From a checkpoint of a small transformer trained on Wikipedia: LayerNorm before each block, biases.
Each number is 128 + 24 x the weight over its row's rms, rounded and kept within 0 to 255. Layers, rows and columns count from 0. The size above them is the row's rms in percent of the matrix's.

# layer 4 MLP up, 256x64, rms 0.248, rows 152-198, columns 32-63
size [110 103  96  80  95  91  97 100 105  98 115 105  93 107  94  97  88  84 112 105 101 111  96  98 100  81  94  99  94  95 103  99 107   3 107 115  96  94 103  93  92 101 106 107 117  95  95]
[[ 91 155  84 128  95 104 104  93 122 173 121 156 124 114 138 133 130 137 134 117 158 136 102 100 157 166 135 137 122 144  91 128]
 [ 87 120 132 181 125 148 128 126 120 147 124 159 140 114 154 136 136 135 131 103 178 135 148 119 120 150  89 124 161 122  90 141]
 [179 152 160 159  87 115 164 112 138 109 100  90  95 156 125 163 121 138 120 131 130 105  72 150 125 143 151 105  93 121 157 142]
 [132 139 122  92  90 154 120 127  85 143 132 138 140 175 149 120 133  65 123 107 129 120 117 128 105 176 154 143 152 149 107 143]
 [152 169 122 134 150 129 115 172 102 147 116  88  95 147 136 138 119 144 157 146 133 140 146 158 162 157 103 141  76 138 100 120]
 [152 124 159 204 137 132 141  96 106 107 138 102 123 130 134 133 157 108 177 159 133 141 108 121 125 134 129 119 112 144 142  97]
 [124 112 151 122 153 124 140 116 110 164 129 102 162 144 185 146  63 132 111 127 125  98 127 130 124 140 105 151 120 106 133 121]
 [106 170  95 147 114 115 114 133 128 121 108 145 109 134 129 138 176  99 149  87 140 143  94 140 132 150 109 170 139 155 117 140]
 [ 87 116  95 129 116 124  98 142 123 123 124 171 117 121 150 117 147  92 115  86 157  97 120 120 122 117 118 152 136 163 137 125]
 [157 159 151 139  91 125 141  73 130 105  89 114 151 141 125 134  99 120 165 127 134  90 148 158 140 124 135 137 152 163 121 127]
 [125 140  83 133 144 158 167 133 126 135 110 120 143  99 196 127  86 128 131 101 144  59 141 126  90 128 118 177 145 135 101 138]
 [169 168 141 129  78 144 140 125 115 124 113 142  86 150 187 148 100 121  83 123 139  83 128 109 127 182 129 110 180 151 115  97]
 [136 124 161 134 140 141 148 132 112 137  95  89 125 124 129 118 145 137 122 176 138  47 114  96 128 135 115 128 159 131 143 154]
 [105 111  96 108 131 125 127 133 140 139 122 131 118 116 185 149 154 118 131 112 141 151 157 113 118 143 149 163  78  96 122 124]
 [145 146 152 136 132  81 160 133 114 127 125 161 126 133 142 126 190 113 151 156 135 121 130 135 154 160 119 132 114 104  75 142]
 [131  95  90 116 107 164 123 180 132 185 110 106 136 150 174 122  97 144 124 138 151 156 148 110 143 114  88 152 112 108 138 103]
 [136 171 125 119 122 120 121 164 109 103 130 122 130 161 150 137 114  98 105 115 135 108 140 160 131 175 121 128  91 131 126 106]
 [164 144 143 139 178 173 102 119 128 154 144 153  93 130 143 147 139 114 100 116 110 125  96 100 208 154 148 142 141 146 112 105]
 [132 140 105 141  97 126 148 126 105 155  96 124 120 135 142 124 125 133  95 127 118 118 133 154 161 129 136 157 143 133  98 167]
 [115 189 104 142 148 132 154 127 140 103 134 120  95 135 144 109 137  79 161  96 133 123  98 108 148 126 122 142 135 157 141 143]
 [114 128 148 116 124 129 127 149 151 124  88 155 109  93 184 141 165  98  86 107 147 115 102 107 122 174 163 118 114 160 129 150]
 [146 114 127  93 104 186 116 164 127 120  93 119 119 121 141 127 140 127  96 126 140  86 148  76 128 142 111 149  83 173 125 172]
 [161 108 117 142 114  86 154 103 111 143 104 127  89 129 130  96  80 122 134 124 126 133 136 161 117 147 104 196  78 183 134 145]
 [109 126 105 152 134 183 123 124 104 137 115 139  66 112 127 128 152  93  88 114 156  99 116 122 111 156 164 107 131 139 155 153]
 [143 141 136 122  93 129 145  97  71 167 115 135 154 168 143 124 101 119 114 139 119 100 120 127 120 103  95 166 146 169 107  85]
 [128 150 130 130 139 142 123 108 132 133 114 149 156 128 190 169  81 129 142 129 136 122 117 131 143  71  92 111 154 106 104 153]
 [140 130 153  97 121 183 133 144 111 132 138 119 120 123 157 131 126  80  71 131 135 137 134 123 108 178 115 164 114  67 151 115]
 [109 140 125 112  82 106 132 140 108 106  82 150 105 153 173 143 158 146  94  82 165 105 125 142 132 134 104 107 125  88 132 105]
 [130 121 189 127 150 108 147  69 122 122 118 105 110 122 150 120 128 137 129 141 132 113 118 160 128 159 117 138  83 107 119 118]
 [117 153 152 128 137 176 120 152  89 130 116 154 104 149 129 144 126 131 107 142 146  71 106 109 129 114 116 163 137 132 117 107]
 [152  96 142 153 111  85 157 168 123 121 128 123 128 128 146 159 125 118 124 126 134 119 118 111 114 121 116 118  72 132 143 158]
 [124  91 132 140 138 170  97  99 139 166 129 151 103 150 120 160  93 129 140 152 138 117 122 140 175 122 135 145  81 170 108  73]
 [118 158 152 145 136  97 144 104 144 159 123 151  92 139 119 125 145 108  91  78 124 101 125  72 148 156  68 119 156 166 130 113]
 [108 161 142  98  87 133 152 107  78 157 160 124 110 100 151 147 136 137 117 184 142 155 121 140 154 135 163 150 153 146 161 151]
 [ 90 138 168 117 167 143 111 119 152 109 114 171 143 135 139 140 183 103 120 118 139 116 136  80 136 149  95 186 115 125 114 104]
 [106 146 130 152 123 147  98 102 101 163 125 140 120 128 166 132 158 123 124 142 150  95 136 142 141 139 124 140 121 169 113 122]
 [138 136 113 143  77 104 105 126 105 152 145 145  84 127 166 161 110 128 103 139 145  87 136 145 134 115 139 168 148 110  99 173]
 [112 178 116 126 104 157 147 101 104 130  95 155 106 130 169 139 137 139 129 101 140 106 107  81 118 142 150 124 129 114 110 123]
 [116 134 192 133 120  71 173  93 134 146 103 151 146 123 124 116 132 104 159 149 149 131 121 157 152 118 105 115 128 121 136 112]
 [132  95 117 146 106 183 137 133 112 143 121 124  93 168 122 174 117 116 151  97 134 114  95 158 153 145 131 138 185 137 134 146]
 [143 129 145 131 126 119 138 114 142 132 106  97 164 132 180 141  92 119 137 110 139 120 142 162 121  95  68 146 114 105 179 121]
 [110  75 113 134 138 146 110  80 136 130  99 187 138 117 185 120 122 116 118 126 141 126 151 133 177 109 173 120 115 136 115 104]
 [ 81 122 127 141 107 123 152  94 130 119  84 148 112 151 188 125  99 128 176  90 153 132 118 121 124 139 112 122  94 134 127 192]
 [140 147 170 171 126 138 132 119 110  95 116 151 109 105 165 142 136 102 113 174 147 110  88 124 130 146 135 137 117  96  77 125]
 [ 99 131 106 133  88  97 137 100 144 152 128 104 141 154 130 152 114  98 176 107 131 125 139 115 133 171 120 153 105 168 127 134]
 [ 95 132 123 128 144 126 122 150 129 107 129 132 109 110 164 153 135  72 133 125 142 123  70 154 123 128  85 136 149  92 113 147]
 [113 105 110 170  87 134 149 132 119 143 118 119 125 128 110 185 121 132 106 175 153 124  72 109 111 133  91 133 124 184 158 124]]
# layer 4 MLP down (transposed), 256x64, rms 0.236, rows 152-197, columns 32-63
size [117  95  92  87  95  88 104 100  96  89 133 103  87 107  89  97  86  91 113  96 111 110  94 107  98  84 101 121  80  96 101  91  96   2 111 119  98  90 107  84  92  97 111 116 123 107]
[[138 104  97 118 137 141 166  97 112 138 117 123 161 133 126 126 127 116 116  84 159 146 131 182  97 148  89  98 146 114 142 148]
 [137 109 122 159 140 129 134 113 102 111  90 153 126 141 122 149  91 105 124 164 114 108 153 157 138 121 148 127 134 116 172 152]
 [117 110 127 129 133 113  80 182 118 117 143 127 147 119 126 104  73 127 137 122 174 169 123 165  97 103 125 160  96 110 132  98]
 [179 130 119 143 148 109 155  69 117 104 135 141  83 119 138 130 142 148  93 165 106 132 115 134 143 104  85 176 127 132 160 116]
 [134 120 134 112 123 153 117 133 139  70 113 142 114 144 161 117 144  88 134 138  96 141 131 124 116 103 165 158 139 107 150  67]
 [152  97 153 124 136 122  89 149 102 148 135 153 141 138 141 123 152 110 134 124 133 104 127 137 149 127 160 106 127 126 114 169]
 [118 161 114  98 142 107 118 127 108 160 127 140 186 134 118 136 133  86 135 136  91  99 101 142 136 148 121 140 111 173 159 143]
 [153 121 127 125 173 126 113 105 128  84 110 175 142 119 115 106 119 169 137 125 122 134 140 110 121 170 125  98  97 154 168 156]
 [135 156 166 156 138 123 163 144 110 118 121  91 102 123  91 165 102 152 148 177 129 131 105 126 142 100 153 145 107 143 128 115]
 [ 73 113 122 140 116 127 125 124 110 143  87 153 137 132 163 100 134 145 148 170 115 176  91 140 107 145  77 153 130 100 116 129]
 [152  94 134 114 130 133 122  77 131  95 123 116 184 161 141 148 138 126 166 153 135  83 128 138  90 121 126 127 123 156 142 121]
 [134 107 129 160 141 124  88 142 142  95 125 111 110 131 112  93 111 144 114 113 118 128 146  81 152 129 128 114 121 103 103 167]
 [ 86 139 139 135 131 125  95 139 171 131  96 123 169 134 133  82 105 176 135 124 161 140 119 144 150 113 125  99 111 130  90 106]
 [159 166 108  95 119 160  96 119 132 139 154 102 116 163 144 165 121 101 119 131 126 152  96 130  78 131 122 102 106 132 108 125]
 [ 97 133 135 112 147 104 149 106 101 127  99 144 137 140 164 116 104 155 124 132  87 140 153 111 113 115 130 127 153 145 129 133]
 [128 139 110 149 160 145 124  73 136 122 125 129 186 142 193 118 110 106 107 112 189 138 146 114  91 124 136 124 139  91 104 139]
 [113 132  75 139 128 153 132 108 155 157 163 150 146 133 107  87 151  81 149 152 107 157 102 139 124  92 128 125 108 117 155 111]
 [150 151  72  98 138  93 113 115 141  90 176  97 129 125 135  98 158 163 131 153 135 137 189 109 102  83 156 136 103 118 126 147]
 [149 152 103 115 139 134 112 115 126 111  82 137 148 149 124 104 106  94 149 172 123 146 153 155 188 110 126 131  98 148  88 105]
 [115 148 130 129 123 149 116 131 122  95 102 161 165 171 130 118 112 115 110  84 105 143 127 130 155 142 159 133 139 152 185 170]
 [119  89 159 102 114 128 122 147 127 119  91 152 121 124  92 114 122 146 116 158 129 106 118 106 114 115 130 130 145 137 105 159]
 [109 158 108 149 156 157  90 109 145  97 124  94  89 160 115 142 100 100  85 164 155 106 121 138 176 141  85 122 142 120 138 148]
 [158 115 160 202 109 124 124 104 112 114 126  90 172 153 106 141 161 125 165 106 136 117 119 142 135 160 133 114 129 100 119 123]
 [179 137 150 161 108 136 147 130 183 174 100 140 183 142 121 153 164 156 122 118 101  98 140 103  83 128  77 133 126 110 172  98]
 [150 143  91 158 151 115 147 120 145 113 140 127 123 120 150 144 158  99 137 146  79 162 135 144 157 138 144 102 130 121 191 146]
 [133  71 111  90 130 151  80 118 105 131 166 105 172 174 137 108 138  87 128 128 115 112  92 133 101 133 146 135 146 121 159 104]
 [142 112 126 150 143 115 166  73 145  75 128 143 147 139 125 154 111  89 140  90 133 124 129 123  93 114 121 121 174 147 164  98]
 [115 121 116 161 165 132 105 119 129 151 194  91 122 110 133  83 130 163 149 151 108 127  98 122 107 115 145 137 154 140 150  90]
 [139 128 112 103 148 143 125 130 100 104 139 154 148 146 109 115 152 132 115 117  97 123 127 150 125 144 174 144 151 180  94 109]
 [100 163 119 148 130  95 102  76 123 128 150 130 181 152  98 119 110 110 102 136 145 124 130 155 156 128 153 101 137 141 143 110]
 [112 161  89 138 177 131  91 111 144 174 129 137  91  79 133  74 121 108 126  94 118 153 103 130 134 128 158  94 154 124 104 122]
 [118 106 127 116  75 107 136 138 129 167  99 133 127 108 116 134 157  98 100 129 130 155 141 135 103  89  89 124 123 127 145 127]
 [148 137 139 114 133 104 152 129 105 139 166 107 172 141 106 158 137  76 128 152 122 120 135 162 134  87 154  98 121 132 134 107]
 [132  81  92 127 112 114  97 130 143  92 103  94 145 136 108 133 129 201 130 104  78 140 104 171  91 140 125  80 139 113 129  83]
 [154  81 162 143 138 153 143 167 159  96 108 119 126 151 118 111 106 151 148 157 153 142 157  93 100 127  99 110 137 119 117 128]
 [126 119 118  86 117 149 189 141 163 147 148 156 117 176 129 141 125 207 116 110 121 152 108 124 121 138 163  97 127 113  97 105]
 [166 114 168 108 105 121  76 166 127 112 162 181 112 123  81 113 138 107 151 144 131 124 132 100 144 130  90 110 115 129 145 123]
 [116 101 121 160 130  85 108 136 150 140 112 147 153 181 126 147 161 156 134 180 130 133 123  86 132 116 126 131 136 106 128 175]
 [125 138 132 157 150 165 124 112  92 114 100 126 108 117 135 132 138 163 102 180 108 123 165  91 150 154 107 105 122 114 119 113]
 [ 70 145 113 141 139 122 138  94 118 128 157 110 117 127 139  95 162 130 128 138 121 114 106 112 117 138 121 117  92 102 180  89]
 [127  97 110 118  94 103 104 135 146 138 119 154 147 114 123 156 145 126 178 102 120 163 131 152 166 151 137 168 138 109 118  89]
 [118 118 130 118 144  92 162 173 127 161 117 134 114 131 132 187 116 125 153 131 181 127 129  93 108 106 101 115 152 118 139 120]
 [151 159 132 173 150 100 123 124  88 128 178 110 149 144 137 135 103 100 130 159 139 134 116 126 135 138 157 152 139 114 106 114]
 [ 98 103 147  97  91 129 167 127 113 142 161 122 121 129 137 143 131 116 121  79 164 145 139 147 138 139 110 113 157 149  59 122]
 [139 183  92 123 153 172 118 130 141  88 152 117 110 118 146  89 152 126 114 142 106 123 133 135 138 170 157 143 106 127 118 110]
 [110 139 145 157 141  92 118 163 110 143 152  85 112 106 106 111 121 175 128 139 173 133 107 111 152 141  82 144 139 107  77 131]]